config.yaml
n_layer: 12
d_model: 160
n_head: 5
n_kv_head: 5
head_dim: 32
d_mlp: 320
vocab_size: 1120
activation: "squared_relu"
norm: "rmsnorm"
norm_place: "pre"
norm_eps: 1e-06
positions: "rope"
rope_base: 1020.0
rope_fraction: 0.5
qk_norm: false
attn_scale: 0.177
bias: "none"
tie_embeddings: "early"
parallel_block: false
extras: ["local attention windows", "value residuals", "hashed n-gram embeddings", "a smear gate", "capped logits"]
init: "trunc"
init_std_qkv: 0.0365
init_std_o: 0.0365
init_std_up: 0.0365
init_std_down: 0.0
optimizer: "adamw"
lr: 0.00337
beta1: 0.9
beta2: 0.95
weight_decay: 0.025
lr_head: 0.00972
warmup_steps: 245
schedule: "wsd"
decay_fraction: 0.716
decay_shape: "exp"
final_lr_fraction: 0.05
batch_tokens: [16384, 32768]
seq_len: 2048
doc_mask: true
train_tokens: 184100000
steps: 7613
dataset: "wikipedia_en"
Each number is 128 + 24 x the weight over its row's rms, rounded and kept within 0 to 255. Layers, rows and columns count from 0. Numbers have three digits each. The size before them is the row's rms in percent of the matrix's.

# layer 2 MLP up, 320x160, rms 0.169, rows 113-279, columns 0-39
104:116077145104109119120100110125160130159136134138153124157158133124135203141149126106103104124131153076096119112159157104
103:100143123147119119126119131123124075141103128135127095053135073133151146125117111127165125113120126154096121147080108139
094:084105121201161159136105151109094096182154103111122118135097097168138136069135140119126134161126180111127126132067149145
086:119101120116121114174136131142120146110206162135118127140176129128102141114098154137169125119131133140090097130160106113
082:141131115130144126112143129092075120106161106113183080114158110123167140110113144167118056152150144144100119151097109141
107:083134077119135088143164144158119144156123148125127098177100121111141176128106186116101097138130140107147137120111132111
103:181137101088126168141180121161082110155144113090133125174116142168126144134165195118122139099112089127132105139093140114
105:137132107150090116137162089109126123138135171115132121123134071128159113122129147112147118136111149115142109120141155127
100:138139092110111131152098153142136131139128143110138117118122105135148138052089174145120127144080124136122140113142122120
105:150158157163111139133159147095159106123153107135170148106184109154147150123104083140149135151100147112141096149143140149
104:122120168141133171115110079113107116109127133107102058107163108149109131090136129103183112158158133115116119155138126126
103:139132105086130109166141064179126122165113140115113071169112069133124140173090159091122089143092129124132127157120148136
112:181084089121149137108129106093116149169136159113095133121103099123111136108125103096125134127120147074134119116096131102
095:140108148091144138167158119127112125120117129133132152156164084147162152131104122136127149089119153140152121130169131070
107:100114128090140151132160157138124052140131121080157141154148112113108120107150103110164146074157156111143116149116120117
101:092142142157156113155119126110123136160078130136124150121128139185154132152120134112109099106163137126108099108123137116
105:129142156108138164163097091190107144162137133125131122149154107146129130107124167147114151112082119092095121131136139153
097:135151105113156135169141076102154096128092146173151146119111122167153131141137114089130128143111116080142119140129112089
103:163170109150097117122159133182107141166109151144149145168103087095149134095129113142150135115097127108137102131122115085
086:089110140152060119090142130143150111133108111117139117124111103087158137101148146111096108083096117091139145145133110092
099:160100134085125134116160120159074085110139160134109105141154147098137125112106113153170098135124144120128105120131124085
100:128113121138136124123112152156128114161181087090146158148116112132138168146144119149096093120126168153124108118151122115
108:160096122096122128127123146087131159083155137138107121123111118156125094107149136129172146136119112127149092136131147099
093:096148109134149141177147137141107103120119135127120143138107107138121125106147129133127140191133127166185106111158149136
117:111122157138159143124124130146115094166098121130099150132147133132136154139069141119186134128132119124121111151090126125
097:110128166152130100120123125168107099193119119130087122108166137137148142113101146161157128129124150097141120131095180155
110:155146122156141136143125133146137055146141125147161087159166145163132192103125148118147112125088133146107120101144138098
096:157106141137111136148146128146082094110134176091133153159132128108086116069138116126106073127123113115093120121142111128
107:145109126067112164129129139111142156134132157135143135182105135124112138122130170110107114163135128093135094157136120140
120:084108092103162128145123139134145144105141114110125100080120118113090132092120158140149126116118152099115124129144081079
108:142132164119149121135163141134097132174103177147160117142112138156092129150098141134129130146079146119102115130108134072
106:140133124137145146120175091101137115145133166132143128119119131178070116143132160107141086149117098163125088105104149137
091:155105103161128079150129097138123128132182122103114124170129039136119100123152106142128154103118094108172110135139152130
098:117129099143148156137117095140063103123124128129099110121137099114126158115088158135110119149124138169135098143154150099
102:165115144153095135140162128128077111107119124146138102105163118158105160106125143104167107119111142135118110088145138129
098:132050116128126108136148148158118134216149164134112109177119104123096182114157105129093126129137167125098133121141124113
093:145136134085158104131177143153076094163097139099101114160103115114143150123102145073139100156087103133133086147114124140
092:115132145135152102136142073151108090125105152127090112121106106149095111154167124090149116128110141162158117162107121107
100:121114097121115127150120095162121096123103102163171093155163114114155128103088123107113094157154178171132131126153147103
054:135082100153124106139095105154109104138188148117153071103153135170120134081129116145126137150124150145131077122134132144
116:144100131117120128155179154114144127097165122114137163111115104138123124107147152127131135130148106127149118135091137130
087:127105120122106113179141122092104112129113150153147147103114132110148085113111116074137084067077146140122134140138124118
096:127116098122127148112151128099105154084123133135149127110139069149101138040097117104146123146087132177151133105139112101
090:131118087142142155103139117133115075133130162083151079148142122101112159087130129117143129142080179092153108137156173110
097:129058139152123145109138081158109118127170143131100114102118130136115167116125143102141100148119150065103135125163097084
107:118096122120112125131146132122114115118156137083137085125118102163155108084143115102133114119178192136131131152124123095
096:105113160169142146133116119106112130107121131110083175104125112144134096111139115166121127118132109150087089107130140176
095:084108133102147114130151053180161083172148169166082117130137134147165173121133152077153110134150142121138112126152112147
096:146106129107147122128113083166103092124099126115161105128161107128099158141128110120149135121112148118147149118128124128
113:178116153096089112142113136130078133116100178146156108115132129136124143092114108126130101124117147131151119109171099117
094:145103091132106147114164101095088101141113123117158119104156133148090086122118151101152100139144104111118127113162113127
086:147138134155091157134153108130071136160168134128117126127115143152123160090122134081105140115115134107104116130101100115
090:153082125103125095116120092180102112145172142111103122128097106189123167102115127091125134089125147161139119136123119125
111:139129109107121136158128121177096119124150172107137106155124137129156126134128135137110132159083101123097099106109164131
093:100127121115114105147103117109149148101131111122159171135158094119167108138162152113126118121124131118114113147150145102
104:094110156102083128140102119149091100120128148134090118141119126142129114126140138138113118108116167109117121130174118138
103:136086123103093128138147095146106111121189098140160130128157091154149142136132161118144124115122197114124103139112142112
106:126103127105130087135126128127123098164143146088169146094091140180126157125140137154139085113127186143106132159111143115
086:174110138131155142122151095131123132107152117163119152144139103138115086153140138159132116120089131104108127099129117119
118:144113140146068137150138105181121094140113112092099122154136054145109159118131123093181129078137152106113114094139150115
104:124125109146102153083120036130113125107119127129104123090128122128107122132177146135138155139121103089137122112089131089
112:104091122100118115134114152118128123159114122101176103152121077154110165120129135134177140145129156125166105144147125123
104:148118152097104146101131135178126110138106125130094141112094125147162137114154166097097129121109141102113122105130128130
091:105097131158097082145188120176140110118121157149122122145129124134129118135103141131162113144127116100124131110103147128
095:145116108094122037130136151117061126119096151147145120110139129108099105170158127124147126168114166137146136129158139128
103:104107116123164135155146114092111123163116130134103125116142097182094142127097115110152126180139179106164119135151147123
122:129102068134174104181168101146129114147128113109145097142133129164135114132117151144149083138116134126138124157087136124
080:129135128085116119100136141171132095104138161095174110121129136111143096127095115161151117123155141108126107098164157112
098:123109083116108147207130105110132096118116159134170149175139119136147147122141112093140124131123103139102105121066157132
121:146135143144111122111122128180137104144136160109130156132128137130134140133121159161133109154072180139100101138146099098
098:085110136112086140187178110184155103161159147130144092147112124181129125106112146141125126137138121121157128166125114137
102:140121147079149123156140122084122078175115130135136110129100148143090105140146153136134103157124133122122101129128122139
101:159117139124156131111117138140137129134108125125111108130158086129073164109118097134100130111134166120144125064177132110
112:143093118146153113125129147131145124120147095117138091163159102120089097161143121125121118160158125093133116124146144153
115:114096131168127127140143136140111117111116122104172107127168101161136146125115120094128124106121167131154131142153131147
101:182134167095124138143107142162131114153123109138153133145121149142131107133154128157064157130109132056136122106097143130
104:130125096155102106174108112161148079099121118129137089154115038165118126131120132114132074121099124121087117125120121106
104:119102131184104129134110123155151105169105099132128163104161103169144120139121151113103110164163170125107111157102120132
111:132114143137128128141136072108131127132097171116113099134140110119090149126138152150142102122114118096157110122122112112
110:142115108178128134140141124153131113123135181122125122119140147131126137124119091095134093116102112110104089127135170086
102:109103164104099120178171137143098111106217074164165167137152135134121106122143140146133143126103122107151089141130154133
131:134117082111091148108109135118147130182160146154127110154146129109158133095097097141172136176107133130088084137128113113
097:137050134135119149147177131082094095103167154105171160115186074138107104116121123136148095112074156106115111121133132096
096:112136149123126103128128146086137127143136141119123106195152135089125101139097166153128104130078154128159120117096102095
094:108146127140103103135150139137143090135137129142110106125120115155078169080125146082154114088139196140129129104144093111
084:161080086153144119141168092131127123156133131156164145099149072125137126086158117148086122153148138105118117118150139120
110:152138119153126125121118107156087154120126159153146097122091110182139102126133177133126126122106149102126102112111151129
080:156154147166137115117155132152109134154129140126153150096127150128120130061104110090148146142089131134090126079095098107
105:124095112123144177112120160147117102124151125095130138160156129103118111132168145097156127089127128149132095127114138146
101:138107110077166066186138103144117112127182121170155150110151112116117091139139138079158107141080114131143125200129118111
054:144082116122118128125112112149110064133138141111142087112161113156124095107113124099127123134111122115126080123124133129
116:155130135119114156151138142157093115109123111147155127149109123114160129116189163166115131098101145090155127132154143121
106:103135159160145097130128112126109110172120131113124152174107112110131137124088119099107092111116126133107131149104104073
103:148126127132117095130112104093095147101118113148145130164183119120132117135146117123105137106088190121118125145139117123
111:153085117145094140108187117111094121110161142117148127132112057124083128116121169099129139133151142109116115142157140073
085:119103139107138099118113134128120117163176178147134096116118100110107087145168120149136117098162151161124125088159141136
095:119115093131108160124172112137109136175106154183127116177137112125153096126150108148141131103073113126156125099089132111
112:149131101140067133139168110122107119107110154124122115125160133094148159070103115104122092116133116075137095145116127126
097:131126176126108156138126124143067147151098127132180094144114151108120158113118128111137133144115148088137138166138145086
106:141140101133087149148101144165102139107114185132122146108108136136128080121185106108095118189176101121134100126117141137
124:086066126130126115137111149093127091158136113092108126149110091127105128087193157105125121141136155116106120113102127132
047:121059093130124121134131118155099107133174153137126101133176043160130133074126148129138122123120122124156104127140132139
103:110152078135121100122159132150138112158172149140125127161120141143089107144128137126161116105128116135109124095106116131
106:172093144072100148128126153115127129138125149127159092130130113154114121096155142146130141120151119090137130138105134106
090:125122126146152140138128120111132095164162149099166121103111129156135106147160114179185097117144109149134078122111167097
089:131117137194079106131157104143095145096120150115129093139123143083160161150140132128145126107124137155078104158099127055
103:112131088124083083197099113109120101121122169127162146134097111142147159110124128145110141098074141141143123107128101155
102:137120180111134155133128126158147120155133133105115109118142107102120132134112088130108062122135140125103123118160149123
102:132101109095123108109133129175122143119155121183112111103105115115083170113159099140124128120159129096174121136125107089
106:105088140135095137197121132170130076136103145136092149150129099149127148121145105126108101140139178096106129132113137097
102:150132075142117144096126079125102124116097128108115119120132125122104108127123188107120143096152206147118107140102102098
103:170082096161119109132137094135111136107124132125133147118141134180165109139131114161132158124146101143100110113114099126
097:128103125117169097119104114088116121147114144128110126113171120136155152134083120161107095125157099134139106179113158148
107:151121112118097095126127149150113141164106131140151114127106131164130114129132139100139100156147145103126122121157117063
109:135135091089094151146125152139124113108129105103157144133113135159154117090168152089136132117103107101147107110130113110
107:114099125108115125124122085159135133143183109113141135161132155120120125115119112095180167159163179147124125158139124099
101:114118147114136103156128073165129114116120146119083130130122121158117142082090132154117105172149127123150112164097139142
110:130135092155153099128124096104131099140112117103125104158163132175130146102079130133138145139122194144125111093167122155
103:131119150164156116124136143126085117165122129111170166164128147108107138112106120141136076147104176119141126127134133086
083:149099131143088140124146136111067143137158154146110116087115121134117158143136108122109120131131152091068107113124142071
100:103131095145078148114131119145106097141132133090137104119203132124139142148167116146141130089126130088139120107170147105
097:100123078122150156178124094180108098132134171161142112126147128145158140136099111110096094144130162150125121151129124136
109:173096099133168119150127149151105123148147139104161104092171127157154098129144088127109098164098151103142116128133114158
057:117129104145124122136097105164103107106158138108125111133145092166123151132109146119151070115126142125116060129131127137
099:150146120116157146121138151149072142119141122124127078133116138118103126105105084173075119185145156099127102116152158072
104:099097133183092124126106135164065132121149128110127102169147075118167113089120121135119143129085118100136081123100129122
082:080120141157140112135169130112130065171109152109122133096131113068118169123131085164134086120125192141131114170126093148
089:121129090118093080127174108151106145128146105169169132146140131093096115137120120151147084123101128151095121115172157146
102:091112133158131143121156142117127142182119119108189161168097125139101138139090158137092135131116145091154125103066106098
110:130112096152108110101132138125094133162116136119153122122142118130123146137101144118106104130141144148156129124104107112
090:121114150109116136148113078144099139124120174150164129144153120146117151164137113148145072142121189110176126135164144112
099:112122100158113113135133138131152132128129117117127153127141097134144175129130131140145118130145162116088114154115072118
109:144132134142116094131110114157110135109110128093102100170094114156153148129100148149102122112144076137107112086101127139
097:135108072080160142162132100131123100110112114177112129131147110216133118137161149131126114103153126121108091139139124146
114:144097139102115093153135114112102133116127138159109109150132119143107097145126141101115143141111168118114102143127140076
102:103107143125140148150121165146118107151159158103126130173119126146135140134122141155081102140151113118080104151126149104
117:128085121168101162163185139137108063127137131140150143095098103163125111129152145117159138122149155152164129153127139134
101:107131114105143136184108118155128142137145117092139140146100149124095144139081173116156123129142124111093095163132124140
119:128105137118158127119115085116112131134185138090130101129160098114108143149152173156154102133131144132123102166105127084
098:120119123131133141148152163169091138120124090085132092097168108183142105118148171165136134117125113111110130108122127127
105:115092105091149154138150103142135119105098129166166122150127092145132110152148127149101101133107125142142117108131132082
100:143105129125105163140161107143140125097134110100114146142153100136122110082114113111139137122161126137128128115141171152
101:146143184186082109160127138144129126168131184130109109145101122103091116095145100083114126124144139125116114121132111119
113:155147150125127107159141092098153136088105130135135142133116040151147128102136125111119134158102100103157077160107118117
089:137119144171090099142171125142140133106115195116094103127113083158155092131131165130165114153101116119097134140142131110
120:161131096173106129146175153089094140120130116124113093147143134142110127087138149108170109140104137122126129088139125125
096:179137144139112118137163102137084148120127146117144158107123145121147110116114176099139104125137133111089117109116131138
098:099092097117139103082108095141133110150115128139121102116141134099143140081140124121137116124093190135087128140128098089
102:134114119103160112133119041133125091182110162113142099171190142129129151111124145136115083120115128144133120126165097124
097:162129120096137113129133089143090122165112130119113077104137101105101117137146133101112063105121125121150129136145114126
092:110117178116110140174123113138100124126138144169122098106155126103096166127103144117134168095135179134158135091109100134
052:108069081129102127191133129145093121142159182130121087156159097137122133106114162145135074148135148100129048090140111107
101:117111073111146148159163137123096142141144157092120173152145113090104112149143150133129116131068082128155117165144130138
099:137149169161142131140129079107136134146141112120133127093113100145131159135114116131130106135155113154100107120150142151
116:113134132102101134144115119107142124152169138122150127126147121118121105140158114158164104092110173079152067138091150112
125:165115107078107135146162145107122103106124173167127104133158088131128101133157153138105143099124168091145097133100109148
103:152133130119125104142180155126117125141168139123167125114113140151144129107145137148102101103097163122152134101151114099
114:137135134155120111152181134173082108102118112103141111150093131124132146105133150113111134130166155101103087158108127106
099:093151120114139080123127109133113078140125129127111132136127110091130106133091145140092093113125120116159120173083101084
110:105119164161172174140115113093134128180110089114139124127133107171177135111092152126149126115159145092117119128106151121
093:142123134091143126108115138141144078134184124096149160111111126111136124121145110142171105160103205152110103130131137138
101:104121126120072091159133127094100144122135110121117138182143134093120130120120141085124123168113149105151133151108158135
101:172129163117128124112140102117136095113154169109134167068072103141090125157150117130136128143126153118123123134130123115
098:105102113160133116146115111162131096117174129142154133140125102132176130112145141106154102171099102144143114126115116100
100:099076090139095123162095132089092137141103171120151145126164126166118143129137090117150109089163182140132137157115141092
098:125117133163142118141137137138110133181153140096129158147102111119089127113108177119132076112111167106094134110123125104
102:111116115160104131131138080134086128105113153127106147173110128147155144131110145120125133130146148106131124154099143087
# layer 2 MLP down (transposed), 320x160, rms 0.173, rows 113-279, columns 0-39
099:110158161134146108097084141131103116126138115150129110166093133138129105147126108093153138091099107105128192113115103113
096:118162110117132122150101129103182152093102179112138144125122126119143137134132140099093142079185127136162160118143136129
101:142139148174164125133090121127145100175098076122117154135096140110104127121162133168168155126106135118121147118110148186
098:093138119101154115148113130091128150111139157147140158157138148107115106168144115129098101116086135159127179162142133116
096:148153139116142127109160107127109127135104159141130125116134141116122134157133122128127092112128105113123127169118120142
105:123195100132138116119158114123152113094151118121104135160070146080110159125105154129135128137138116122144159133082133138
106:111176127112128156094146128143091160107099136134140147116103156057119148130148156127098130103141107148153157107148150136
106:140143130124183092106115147138119121107103137153115147118120130092128117141137110152130122117142108129119094129170141136
100:075102151149117148102108091097141157095108129137140168137122089112124124175142145123098138066119061138091136160168153160
110:141195158150142139181102109114090137070099158141109166132146133121139139134120090101174112145123101135155144149129160174
095:126141158072132145124141143114117161170125139127109144103151134109130087134127098117139115151133087137116222123146096168
106:142159146118169124103096143118152099108078100109125145115096107152171125150131171138109109098103093139120143145181178099
114:116109142105120150118138172119120125119126134142104187078110145101184098138123136139110157083114120121134127102156150123
094:104178119122118172126165134126129158138143164135114137118161099100138149153139087119100164097125166107178159104144108116
110:131139136097135128164120142115115092120101147094139139162112143092102141146119106137119126083163103108135172161161140135
105:128150146122195097096117139114150154158123116155115163096090102134115097151094145150094141111147076118143123137105134126
100:124159151170109191112115122111148141140117119141099122133101111110159095099127107125090135146125132105132142153149115173
101:057121151116127155080164134082186099123136101122128165135092182127106154165198110125150152115112111141125154111120108137
102:144152126169129145094132154109161126135082137138133137144139121121160089147097133144103123115116151148122099177123118112
088:109145114141138131133135158152155140135100131108134103125138124153118125121132172116085113144136118123152203110144089141
100:118119133107135142141144131090143141117119101138105147121111155137138170146142086102137149132132129142132141138095114106
108:132133147125157093137138102118146124119133125130170128151133110145143127141152094158135120092158130137114134110107167165
104:121093068111115137142117127108147077154133120111119118075142138102177113101132113116116100111063110117165140111125103123
101:112138133140167167131117147148119130121084143133114162148124144118159105138166130157108169137130128148153151101128170137
110:116169140117148133152128138081127144149122125093136185174120139120163152136154137132100146122088123150139069139160121127
100:137106143108148124104118127118132141146099124124133130117114098111146103151108142127138124100117138144090098113091122177
106:138224132104133161135057125140166128136136106147176093128129083150121145108105123121150121119093126128161136132141126136
101:117121114121124128117087135117079146088119137097118141164118147135108125157152109093145137095118138138136144136133146136
103:149181123145110095103134142098158102095127147141144126110129144080112113161143146159133106108155109129138114131138112186
114:133088115127167122126104116119121115111108132150138152171115110116111112194131112146090127113125132108085177117163126129
105:103181164148110115097120144131124166120127165142117155131102124081123110131078120165130172100151138111111145107117111102
107:113168145127170123096190154131161145152119129100126122148116121118146101214166140152119108123146086129122157127120153129
097:139134124130146085112146139130165152118091130122152166135097158115147139126151119155110141118178137138136164108142166120
102:114171141168133178125076080162117126119151143137118133126141098125146116154122119154099166109137125144140138132152140141
105:158133121151134141064102115127115142104127130099081131094132142078141149178097159101165140106127152155114121130139154128
104:137107135103135136126139164144123120152134158134117164124086178120127083194148092142176113120113109085131144148112105128
101:102170143129113114133142130113078143114109145138094126178095170099117144159115111140147131127124143120142127173141131124
093:152213123150124132071149114106146096145084108122120097131111126085083139157073133088123090110097124137110177136148110122
103:134136115120144142108150106125115156081081144153115105119122109143183155130126094127160136097169141128110133168131147141
044:125165117116117139125169148120108165124095160114117115109120144108137068173162137116107123107104114167128167138163088158
107:123111105133188143163133125125186128110090138100130150121145162125137152126159126173130108120154127169148164110128182154
097:108157166100122142115113159117114092133132143107117153114121125107119181133106085116127130146115131159128159089128078135
099:131118128151135144104092104121109148134108102134105150147139129106141133131165099120148125129148137147084148084139153134
100:129150166124131120112122106099179115154078144123139100122139142111145146151112123132156154164124111136174124132158132152
099:132103107088131148110121141100157180094099128081104123142136129067144122111133128138171135137121150125102153134111103122
106:144157175118149138114151129093118110155110130112128154134113111130115103100142090182107100106148090133103173129139113105
090:141124122122130155124209131139140130109114180115109135121146093113119144082134115132106123137113163129173149112183094096
104:158169110116165133098168147134156143123167140107148161121111126121167154117181156149109122116142088133150145125129129173
100:087145152157122189115109133099148175116107129118164141168110108141118143174098114108133142159122096092135178096122124125
109:138145134126082160131120137135083132106143109135159151093108118066139152119150095093126127118107107142082174093143084181
103:138113143125145112114139097097095132103096117127111104131123116129148144129155131131105113124114103118134150140127148144
105:139133119127173126107102079100113141096120151123081164135126146141118158142147140141124100100149154138113102170143134102
093:130189117144140140095103173167104105120140152103125124155140128103126165137149126110126113101156124120161194119161134112
107:130143114144155130108140138113143160064122182090104126175151132082154106136161147159116129161122166138106105143134134075
096:140154147114130093094115177082148123129135156127130144100138140128165140131149165126082131108113134125104143119130140122
109:130126109131111174092128111118134137102116121136121125142108142107166122120112163132132143091160129139139148096141181154
098:110120143127143115142115124117134128111124130142178105142119123143150121090135133118138107105138144105083132126140137163
100:138133124146140118122112103129120121098103109089107131153118155143142144156125096144103138087074130161133215143137119131
098:141079152114134140118123115123159126108123163161105122119161158085140152133124155118174156116128161148171192140133112165
107:107189116096116147124102142140106108146129136092128149136153130143091129119103125130124151117157164132142142112137141123
102:147152155126131155111120130160124191084086138100133159165087128073119128148129145109153160160120133146109171120117128137
105:123123165103159124124172094132145139125152148110105158144131134130133101166100144113144161144097105161150132123129109162
099:130120144140118132085118131133128139120125100128124156106115149133114111113142145135129114129106095116171137133128116155
101:163117123096132122143116167138134098131134134145114162120125121106145135133118155120092128113168075126146110122144121176
096:098140139149131120129107148145126184113096124146151142152141150114137129105066147127128136114069078131159208145158133135
105:145113163168152160127153119085112142149140153098091173093122117108132146152189129120117151127139090110134140096117108150
113:118150146147204116152154147107083169123134124140112137141109115119135114117132102163143129143167109172128138112124137150
101:167165104141142145130140136098146129134144118098107141127122147123147160144124104103116172098136117142102118112114125120
098:178165120143142113110137112125135121137126164104122145113115142127107079126108147117082141136127099140121146107118147126
111:148156177099126106132099148129157121096108157122124149125122137149120128180093160167083144126103132125141127169152122147
105:130135119110113136140139121153171120140153144133085139186145115129111125124107111169123125148152100179138145152151138167
102:140173147159156124110106143125167128171112136132131152144105124117127142181138132153119097115174112086127134089133122163
102:159129115117066158113158133109146142115132097106126105163078120115132166136135111110109154123161110169099152121161133160
109:117119106155162141102140116123149164128110096152143148128139122129130112126143102124112155130170114113102145123132178151
108:129147105131132119117126139180122146111138138147098083147109138142132125144085121167064205095164151143123142156126188083
096:097097133147138131082154118107133120133110105118145122093151109082116112127130114104094157094113171095144200136145110126
106:120145144111122133124138124117114120138142124111101134104114092125114080182151161133163116123119116104142192088130119138
107:124162135151124117116074136123145137099123079119113116163102140115118134159127147113125112129101111133092112119086099132
104:157150136161125068092120127092139118130125118103150154153139155096130158102114122158101126140131104122156167108142119155
109:099162141126140122110095147132144127108104167159100112169152134092104054148145076097120125108114178131134123150165144126
106:113157116150120157132076156144140132103103098128128135126102124135090120156121157151123126123120127123158127134129126115
113:145155135112125157101058158108144141111110137120155152166110157091142115155123111148120159116125128134147216122155126122
104:144084118162163153140143125104112162106154145130093132119115123129143120150170140155143124091147124088115117168153109145
100:126194130130168115081120101087102100111117132119135149147089155111127151120114147173164113116124090170152125144103134129
093:135143149109138094110105166102142150107160152138114135136106113146109135108123111098179119125175126150099075106156124150
073:144108138148117142156134119133155125160121135107075128119126094093122085108123144105138137106161140103126117141127114075
105:121184133110163144079121097122127130158117146148104162129142121108138114157108132093157126155139124116068152113120106127
093:118222116127158150121132144111159120158095087134113119100120123104162122151112119102105160125107069129167165110121085155
103:101150131167150100127111134119131136113144118153115112121103137138127152121102133152134092130100168124120104155111121098
101:135118119117161095147165144133168128115118135117122132150132125141132147177133118151135176122131050118118175136159140182
051:125144166162122146090133121096093130146136102125095116094114106125157140107091152121154098111136094096132136127106111146
105:133148122100122086074066140154130162123151135151143103160134173116117133133125122129142132126142104134162142130129142118
112:151141126098121094117095172097128130136144146131130114080118141095144118143121133065126141123106151173148178113113119113
104:160144129129141127115102170093112144106094099095083128123144140108174130139177095097127130081128095108109193166126114121
110:154179102130105179088106121116136142118170155095056142124116118102146061147133133143133132122115113143102120123140125097
099:122105130111125128127139176152089148085136133133110119113129181155105155174123090103144159122133102140134152126148139123
101:127133143096137105114094147140137192122136137121108141125148114133114138149117153128133133141082123113135186147109071114
111:120168114145152121088108151130117123131090141173111173136088172119125116096112121121096172123136097101116126169111109164
099:139175144153149111133113134165172157105138123119119140113161140092115148168155119131094143088154093117143203138107113159
102:126155138109116143147123122128127124157114161099118142121115101150092171125133108178105114164131113126151090086129137135
113:115105130161153153105098171120102129130107105112098142133125090095154139124160152136148163152110069165148159117137141164
032:121104112115125120138112107144129068119131097110123102113103144147130162130111129096117112162105088134133141174131142098
103:131201135126114135153102114162132114096105135128134127134134177085137127144124075131091158150137162146161144145101121139
104:109167171107140150127119149110123101140140110129150140127151139131071087148111146118156147124140128132163134150114110153
102:157124148172170091149098162144171127150132154107126103121083150122097115184149104127127126103127090127145138118160128118
097:123131164116157140188117143110107176114111148140125145160111127128149118142136090156132116140156113153130127182108148150
103:112134113134161145134146126115139127108085162156131138172151121088127160144092105125120116052097147137125099112174141122
099:140186133119136138105164172149143125107133081128123141126105119110134088153117125177117116143114124093155138133126130158
098:125124111121109149116147149133172136120131137125111118103155159084064170146098131126102143126172133150114201151155143136
106:134124126123087144142144106107158102123099143139119141138100124141132112128124128150209111101152124111130145153122122140
098:139127058155142137111128109131109124113109107117093110127116120098092113141126136091113120137131116133123163105147151147
106:106161134101174153137129102130081129138094130148090121132148130140126145140149098132107099151147101143138101154138140109
105:114109138131171096145115178152127148143093120144130111140107122104155133130149118156139094129169132159136145140104133159
104:136122130140129140109100143140119108137115112131153130150113097162134125123134133132119086126174116096120181094131111131
109:107159112121111153110098124125101102109115118135141125117142157125128107146148154127077155124125119087126158125154139120
106:159109099095094103143128118143124134085134130116106149130198173119143155137142124104137125136154132127171187138178120139
106:149110109093211119128120107139172138155083136111127133127148122111145150088164128109141150171146132133140123125108128120
105:141152154164148100121130131120140128130118148202184129116129129174132154112061137146121184095149137110151079124090124114
104:116147144168087122150142121110103118102125154138127186124119170123127137140131118091169131100085135109146156160135127148
097:148124133102130128107111106107120152108125143114082163141130130144120159145125140164128113096137164139127164146132140092
101:083162146121139151124104134117122111097066121128111155109157126104146143162172139153122203125145100099148140060138103144
103:136164142145127113133146129084169097140093170099116165106095169115124110165134113154125098124100129159151116140119115151
105:120109150154171142127157106104143129111166097139132112138168120099142153149135148135130149115128138090124103118110153144
042:094179166156089136131130137133122155158139126146140098136101121158157143113118093156139125120150136112127162083118145127
099:123106130120107148113138161142142140110132135134101146138089117094140140144080117095071157123161095130143134144126135120
107:144117145136119151125053143148130185127105130101130175111150141116124074152064119123160156147137101142134160146126147152
086:143079139189128135131141142138114135134136118111115156150117146145183144134175105144119081134119155128130110147119129121
092:083124121110153173149102145135139144092127133151141120133126160184166102122160104101087143123138125130138141138119166137
104:124166124114150125116122146108149124146136147144108152130130086117133093110095105149157156121111135140131126105118106136
108:129153112102179146125118121153124137065104141150144135130110134116142158174124093078077150131128123088130144092131142123
098:123172144126137103134118142129131153105113170143144123159133134111100123111153115101095126136147119135154166174139143140
101:108127129124124156106079103125146094132063104151092188130141156138132145149149102156113130119148143117113127137146150151
104:111122147112134120116154154101192132132109122147148099131143096117162106129144133122135154110162125126123140068130126118
099:127169103121139125104115167134180152115128133135109167146118151111159110154150125150074114109125143122125155098147139150
109:146115131120109149115162144088121086145116133113123135187080121115088129145131131103074155108112101121134142121159153107
107:114155148099147127157124154162086107116127170127139158187142140117109103152136148162083111087131149172093131134134133134
109:133125112168156138123146118140126170126108133143089134149135128146106084129148111161132101119109121154152123145119079106
100:077133121153130085118131152109149159112135118166163146145115140121123141143142128158118113145121104153143150095109115153
113:137162129108129126122096163118127120127123135132133129116090163077134121147153118101122154151130146156136128118162106153
103:131132101165119197108156136112121136126093111158142140138130153089147107130151154075098116090153139129108141115148137090
101:110166144109144155121107152129144161108160134118148110107120127117134149065136143155087147115132118129112098112126144088
098:144151131125164135085112112144119117092127146149132144149150139076140126155099155115139091138141130125101205117091125160
094:099162116122128118146084194077111167117116138130114134085169118129132121134140171120139135190097123128152178146084160165
109:143147144120144146155111102113143101107132130129140112115120133062176125119170150126102135129135111143118138137129146142
096:143112131139133152127151121117134138138120159150088129140105119122157118140143157160143151092146132146139119120103121143
112:134132151136145129083122126089137151083094129128105159140100164129118117139134120107137135111127146142116121116152154092
102:141159119126153144103143131150114169085145128135150178132081149131116112141122168122118107130157127124128172126121123146
099:131135103129101144131111102075124099094139118143132133097128139102147126123126108120133171116096093110161130095135111142
104:126146166133179141144118144145158141138111174120122120109125136118132140130151087165089117113167083098130143133148137155
100:160148126128151099116127140146171150177110113112118098145116125115089140187137129129151097122141105125172158151125091162
099:127172163127129152130096136096081128127125145122075149144117106086135140114137130138147125102120087128130191134117105156
051:126133142103130122146133133086130125109141141150131141115149129121085105139126102084132126120134117149094151159130104143
100:162164154134081170096116141102147131117126125119129170131142111133120161163126136158122111113147131110122147154138171091
096:138146123141147152098111156167146157153147127113132124136124138099149132129141127129142169134137152098147150144095090158
106:117116115147137138099134178141116152128110143076136127145096168104105123122111138166118089122131126129105140113147142125
110:102140110118072112146104115148122121120075183162142179112138143163155134111092133152122155159131107154105119112148132171
100:169168111176134098131138170128142135128103140152149146130111144141137136149107163093115140120119121170123159139141083136
106:107193139120118112120136159086127131114129148162144172113085150087130086083145117129074105118123165134166148150166106131
104:140176154139141118143121159133129115092111128141119160157103126119134146120164133126080132122148111139141185147124114104
105:121140136110144138154128143081157129153131117130159106143127131117107146109114132125133138126139109136167152134140141136
101:136155139110112089090117183091149090143084166131105150148077175097143105170156112124140104106138111158168112167147113136
104:121163127120157128135165207116133082112111127063112133158139139105142098160161133103097155150084115129137178136098146134
103:127173129139137129159049165139113124120140185116134150133123138108108140124131136104119141166128136130110136146095117128
100:131136151126136116130133153116166140148099131143164121168121148175105112144145072115139146131119117141147185140148085128
104:145132119112101133098130109109110185085107142138105138157105108115142135173156082091104131114115114146135130142149158120
101:140143152128170144134119134066125128121116150153106101108123151152138082147119134118144106077140100110109148104147145108
107:133148159143132153126122115110101147092129107109095136164135111105143155169132099111106120100129126112157164127123106131